config = dict(
    weight_decay=0.16,
    warmup_steps=372,
    decay_fraction=0.893,
    max_seq_len=1024,
    dataset='wikipedia_en',
)
Each number is 500 + 25 x the weight over its row's rms, rounded and kept within 0 to 999. Layers, rows and columns count from 0. Numbers have three digits each. The size before them is the row's rms in percent of the matrix's.

# layer 4 MLP down (transposed), 1536x384, rms 0.0465, rows 933-998, columns 288-335
103:489482527477525497496519428522485481484480467497486539459453490551510493503510473431520481488445457514494472534531506467529479467485515476508519
108:563532530501518519499514460526448521508533498557504496444513496521491466497526482491452491500522500561507523491471521522504496517474444510515508
102:505497554497453456512504514561515528507496482487488501539502498536532522489510548467506532499502520479512518481514515489483515484503495502504527
094:530486475499479509515509505545509489449483506562527525500540522471454558407514496502526507455499501493495441525477487487521546512503500486507525
097:502489522494529495511473465499438504514493489546529515543525461504511480495539534509551517533520486471516449480484464506504501502508502551469501
097:493528488482502496485543521460538511471505490514489492505470474506508521502501561520486483519493557501503515470511479405476536509512478521519526
097:486490529463533496520496506483522473510481429490485486516492509537495528479479490519556517454503511495456498520479446567508518505513507482506481
099:486528482479480518486502484519505442508492501479474488473488480517532474429483515474530502507507511503477511513506495641475505468466488501508481
093:505513491502459483539471472495521557485520551514482461482537499509531513496483504529435458525488495519452523481477504491483516551456501487471494
099:494498480527519503500480535518522510496493486479472550491508473510487482503458515518510474503525517471471472509485506685503537480532524506497450
096:498505515534499461492502476490521519484496486495499479525519488498470534443468512485485489476459506460455495508496515485542501521485482516472509
103:515465460493445514473490529511485516527479507495457461482477510480466505490559514517511508482502482496498531506521498536503509500498498553534534
094:565502468500495475478497521497535505503457533450504510490496538486517538495502514534503559554487517486491493503474514560457516436517525524489492
103:478517553485497516523486473471550505469498467475532459494467560518510504525513541504517480479494481532504487469489509530490524484503512521468484
104:452480505519535503511522513554515474482518473428499495490435498547513514495496507495509497491521486513495538504494570503491495511511491445479489
096:487510523458477479494532483496489479498503507518514471522514492489482502517497472559510449482532500473473522463542500484449493531539519492479493
106:516505531518466528511515497536518488538489465501527489516459522516500499462507473494532505504459496459504488497532504493564507499499491507480455
102:454475486503515522522502492504493535499497517463477529519496559471466548498526485507467503490503546463472497495455485557552521510511512545477467
097:517544449470490495487471519487541489523483496520532438480490518438495552548493502490494494481468496492491460504527527542504479554517545509471517
090:547461552483507516492489467500480516495519496469476503492490521474486525490483465494510465492509522494516515524489483472496484474531515500494498
105:484519487469464517540512455521520545522486512533524463496441514523485476516505514459503494464514501484510483483517451503517486517528499525481560
100:467546510512482495479453480499462516511485498465471495482489483545476512507506495500448483477464513518494501501497489423520477478528508470458479
100:526517575465518469504522471472510530477486502500491475478503511513483496484496458489546514507494478501463521483541495466529486468515498460456574
103:473524493504440497469459490528514510496530517541510528499515494497489466503500502494505503485500513539495518477517501521499443508551518508508513
089:522519530526485488510481537490502484471537467494506461458491487553530527523583549511503535481507474520478519514465513432514497487528525501480507
107:475531513489513504444499493480546483535505485500510554523494464486478469473494434495486490501516476521492493488530491519520495503497514465508538
097:488464453505517503480508521489497479478519505445523468523494509540479475526512513496488497543496492538488471514501526526515506519526489485530522
103:495510491516501473528510495498512499491499515482534527484470436541489473533522505440517474484554484456468417535543508510489474478539490523493512
099:552485528502490506526487535452532532509492533516508521482501492487500486504504515528539492573543510501455462505492525493487488523492495542512554
100:500488441504513461494493485532518523545503505530522473475520496516513487464487505492480524496450499480467526495490505591497513517483489488463527
097:484488486537497548537459515471556463507450514481517465490465506533543544466526486500480473484436471499482531519505481463459485497508485439497504
099:523505471510517555457519482483498482497507485482558497499500458498495534508461523495530512481489499487516499497516507501468519484519473471526478
101:515503458459527507484520466509514494493494499527502507456491424512512486461500489480500458506512519524492551504464484546492523522472511481481487
098:513502499486460498495473502535505502483520476518496570502461503478493514492488501479509483474514493483510536477497498508506515502513520490509477
102:526523535506475471506513499475513500513502511470494493554469473515510454528543532504532461498508467490464493498521574438475538495525507489487514
104:495478531509533501530524543493506535571472491492501440511507532542492553520454487529504512493516466566497519506485498483474479460519480483521475
103:526514473494503494495497515448537538502517500532513524455505543481523491533541517473542530535520510493494473493446471453507509514487513510461525
098:521516513509508481449513479498503532523474536513558483508473493501509501489501492517508467529498550497470506484489520479537482485484503563486511
096:466486493523512500553493512530468514515491483489560509506480452525541478490519472459469473495546515515507528502490526507516473487468466484516472
102:459472512479494482498535503455496461523519492501492499504471492507497495522448504500472518490479499479512465501465474568484565500455486493516463
100:526502467474483522542500483459517500458457512456499504511483495458489508502472492505499499480484512467549550556554515527502509517492454477432490
098:515548485518508489524494475548504516508479485545529458517511515508505489467492498468515449514515459484497526495498454399498521493496526451460501
105:492515545508502519445478465489514504484509483502487507506521547515481467485521509430545484488504519494475513495502445475521496496470525501477503
096:515520482496504476545491484463472557512509474536500481476521477555474527489498555508543525469466508483527506519535435562478520464523486532494465
095:462522466523476524517508473459493512444513459457484504502448511499482469457543511519504475495510502471497517522502446409487519491476518503538498
087:513510442528477474506470532503495540567453484477534479500477505474502501544522518473508486475540495500475472494450492452532530517546529500474502
096:475504514519498500530472510480474500468505494504461529532514498464480499441509469464498467503509502519490504527523451424531493494530518491539494
106:491516489477471517472491561507491517495459456521517470455498491546499516518497519464492515531499511493518493491514519468467532502538486525517510
105:511497524468516502532517468479536512547481500430458529488484474485503481499466465509558521492480482499502533544487454527572470451486509448506514
100:487523515506494518507488543462513495544502511512494479536502493512459544486478523478493472468524491491519521473485489516476475507524525485444479
099:453516451525503433471490482459569466473519500471499494509481492486515513459489501502479486505479509443464529515529531604483507523478520526536507
096:484484467510522518502514520532486489518527561493483471435462511498501478513476526468490492534487461489531512489523534548535474493472490466491503
096:516475493502460528469498497509505499493520476475505523464450487508502535480540467492494485469492482493475505513508496802491500476479503483471470
119:477483462522477512475527464512522499485552502481498536495453489507524494490499487542460497487525495505491476456525469496454490495485485525502507
097:501444525527484491527519498512499474506508484491504513510489475480520518481510484492456476490521493474449495514520495494498487481478471479472511
094:472480516518499485493420516470564486484528515508528483453497468493503529524518513480536512462496447489526520506510498449481520482496518463486523
095:483499522473468516514495498528454506526480508504488509474498494494519487494485499470457528484493531546490489525492506485527487508552480539475510
100:490494497520497493502431455478504433488491498500525535513520450484546531508484510553482512468493474502484508465462493540553494561488548501498465
097:517466531512496500513521529517537495544508503573499477546486522492480499489508515496494520512493474490501524532475476519445532503545472497488519
101:519489486461503526507494529489485507518499486476527491423465484468499528496485449522484471478478505480525525520497523673490492502492470478452479
108:487488520463480509484490523514477527543458495526493515552496503485511447495480511523486465491546470508472517523487513488510525462498504510458480
098:468518521502480479551541487475479517505507509480480498499511537450484524523471519468519491519489513515507481476501495539497530481520554474478498
099:489486501499527501458483542484489510469519509459505466492467501463473503508483492528506491500487488494479464530512475529473480493536482462518508
096:500483532486508491473488463526544517457523493441555492528464469472528499492515473485480500472456485502490539532486483592497506483483458491467482
096:502546485523477464500478515493481554542451535493500484478512469531475533547498496515501507515480515525509480485482577481516511487483479509529515
106:509477513457441466504536520505471554491501491471491527512511524502505523508492500536512505482495525486482496471490501513510514466550493507498458
# layer 4 MLP up, 1536x384, rms 0.0658, rows 934-999, columns 288-335
108:523477458485502499496499494512487527532503543478525477506484505433496500500497507500526513505520488489526539531516542487498471501469490535482527
100:522519521502458480505525456556499528484505505524485449530487442528465466507457501501543524510544477458483461514510537496513488497508496503463512
095:477495474471491492478522488495457508521534543517505489498472512497488492439525545467455535490508513516572484460522512503479501467493508494480503
101:542510513531498513455494530522494477493494496495502525481530451502508509509434469494491466474476486556472486525485528450458522485501515492498481
092:506493470528538491455484486475522521532489530499487501539517478518475471499496479520523485492514506534489516521492524520491521515527553472487532
095:489502522487521502511537507493479479514497539473512521446487471490499470498464470508508504495514477480489480489513485493490443500509516477542479
093:532504506479534556564532458524468490532525488498537521560505523472456472492519460557527464450484470520512485476478529494530495531492505518503508
095:502483518468538479473512480528547534514510520511465467498490494496514475532482494536498479468505491505498482502533529503554504526470537469500468
097:507482479515508517492492498551516518499451543508500500506496511496529488511450486503538495487468457502533490491463503502512492507516532499491510
097:493491498527486529512488513497487533501505539496461518512460482534489445488488527561530468529529508506480458489484483523532540529469548504509499
100:503551481512497465466489489506510496461491511519498513485478480550468469501549512527480442529475484496525503519466488453456510495491487472474480
095:474506561485522546508508512512478509521482484493518535506507488465481473517487473523523502503489458473506525493515495515512509464491486489514495
102:535528492506476497536510457488488498483542478535499499495498475502497520460499486521520500489489493521516460479478510478515507516534556490488482
104:513555507456495514466526506515455524474508509438527509468486432512506507505518500488553521496499488469485463497508519483469467483530534490460487
095:553475504474502501515511541523479498483491477503470536556485513514493486505461446511517475521493478525464469503527510516468472491480568463485548
109:529508503524520517472486499497523491458488487548495495490500499480481483490502524522485511547523478504472512512511501457497465508530480480478495
098:475480548512464531532514517547483495494493522528488495478529464457472459514464551511464461532498479513415510491503493490520493512503514502504522
097:501500472539532450510520513485458511489528494522519507533519498512514518500478488461520511502481477469526487438497501503454480467505469487496458
097:548486502493512501507510494521503503468446488532547561478500494509487494488513504493490480520486489469518489504500481504494523520523508456461435
106:488537484482492498465510544500525542479506522504538572509503488492539490524509521504463521500495473535528469514469470493517524487509485509516518
102:491492516457508512486498426475509519516514494443491493497459503509479503566566497511507462485474479534522521512484539496454504473506476420512505
101:503486531492485430478459528453544515496502499519464507510536451575498486494510514521463498510498477518526453498450471502496489470540466468497521
100:521518511505518499493465455462557518502542496470536501485517491482476498523511498487459479471494476497532494515509491472476487506566530500524461
090:473514508465485500541511487529505511507481551479536513529460525468492480506471466499461513500462484493496470467505522507509499558462469465507460
108:511521529515508507491505559475522495491496475552502492497478432470527512509492503517509505511522483515453446480495476469489518474509455522483526
095:538516487482475508502510544495486536505555476483489511526441477505513471470459494486478488509531478567486482476489494495514463516508489488487542
095:528534495466500511500498544502542472474491458517565520518492534506497460514512492489460488525527500463509487504494493478485460504512557502513523
101:475529488485524488501532536540526533490467491485484461528464497555512482505479468514484517503513501483547540520507510485515501473513528474518468
100:503546460505546530525521485482523517463511473484538527517484518504510546521514478489511539509492492467501467484511483501502548514534502497494498
100:541527515450510576524478531519477521503529508500434478513498525602486483513498487490523498518502498515474505524485516483545486432485512481478509
096:497478485518512498484473524491553512490472522534511498526506493483505513487498452511539491483473480502479491539481474501510498505491513480494502
094:501514515521517492497501494501538490500486553494505524533447475487477475524495514490503496493564477460465525535457501478529502507512533510491490
098:505508505473510502510492460501526494487469491520502503480521509500511502517494421522504539451510468482481480526565499505528495473487516498485525
104:522522512486538493536513500495491537524507497480453475478474494501488527499472516524508501483471492493512495487487500470509516457481486486511473
106:501525488509545505472479524514462502548482483461502471500490457484501480534507473481519514502522516490490507522492483476489440467485528485452476
105:476488524530535488491517531497480494552540482483469503444471521512511487549515506523511469538531498543483515498538524520493485488544504464445505
098:474542500483538517503438489489478509499504469459477493464493520478527481523483459473487480480518505482511489473515497480530509490498514466504470
095:487501504504486486528491503491509488520510503496481521477460500474544504520568558493506515527507493497433491515532469474472514487534498493494489
100:489532541474494483482531475519504491490504489465516508479455493448535502495499480551523491515487446494539505482523500477471517481513514462482480
098:504555464493517481515486512536514513489530537515504486482470475503485478531533519494475506498487481501451487530516516487544488509525507551498490
097:523540507424494472523487523485529455493511479441493512481491519473497479485489484497506498513473477484487503507529507496478528506497505480492522
107:469536475543505548551538491520502489454519565491553524485506532478529484488501512506538508513493496529540497521476528501488504492523527498470516
096:514524502513477539511561485444469520527518492498515514505487515474492456520457452481489521506530499447493495562553532498515472456473471472519481
095:476477514475474502498498551491497505473480483494474533521481476472489470553528488500509484438495488501524501550474504498540530522469546465509544
093:518488504468496518525513435487487468492473447493452526479464507500537493499493454512490519528524518470504490495502493487517555518498501460520544
098:521489520511515503519506490530535507509498475521491494533552473479492445508512497508503470493516489499517506472443522471440513478497520509499452
106:501508504497519514476499504506544522539492515526494536479471482530517466507521503493465479546488499492512495506506528506446528478490470507493446
104:507497517501533535512513493486469512519493488473508485524469490491549503571481515509505505524485491519464497456483516475506520467476534501474489
103:549503501491502518508502483482538506527490451460487482517517476542517481516500537498480516515526496502503472449499544484472516506503533451504512
096:506464437490547536501492485486480492505491487486511513466480497468486521498497558492454492528510495500489488459514509500462490504513509494460485
092:512502477525459488494509476504478481488509510541514511534495453510526492487490470554478525547454471488499469516516500483516492509527479524475509
097:522499435544518531506518473542527475487516499523533507501477523491488469534523488545471460446495451487488486493463504499517513579517488506487506
112:500514447508482482463496504518539503452493527460483495540452508507540505505501420497491513532503470490504447516500498483533485469500512525517518
097:538508495499518511483510484492462522508483494454492529473500508504518531459500470488505541488510488544448459464506515486535459500503555483506470
096:461477480512491526506560537491523511467534573499502522503490507468471480531509491490465455493519503491516469510499496501540513494490517518474488
093:531532484451482529505484506523479488471503476476495516541512509520496556536484497505539475481487482479539512474486503516460493477484515484509482
099:508538514476526536451540491533488514531482520521534511489512551498499440521494510506549530443488498490510479515495531481501491508480499482485470
094:501486469515516498518549490498498519517494499542514483518468486545521514531484517536513457532527492466510464500533520503529500447513485482478492
096:522515496494532556526526480513478520465483519517559530543538492523499514531518503531505490498521460499486470495534490515564491478479544476482504
108:489566463486498513494511497496499505528538487532503521522532522522509511466489545463494475500521502530512476504470499464471504454485498493509457
100:519527499466517495459534491520545517513514505506509455496483547505510527495481486523540551465499520533518493511533488508465489512475579518549503
100:530497493525525511519494506450530472509481561476475516491483511466571472494493491523509495459545499538539501504489516491525464494485553480496506
098:515503500543495514491499498520503479541527503455545549567513491474518510501505474519477532482498497467477500491517538494481510478477469504489476
097:547530508476489480459508439512454500516487502497498506495524512503469471537502434520540469520509485478520476572565518495512461520500537490478440
107:497516535562522492504538494495543515532509468497487491568476506503519492540502485491500537493511495489483471542519523495487487466516427479485504
104:553487490467514519517517487511514504537510519511518561490454459499547453477519468475487488499511512503452486503499529478455514498513498486464464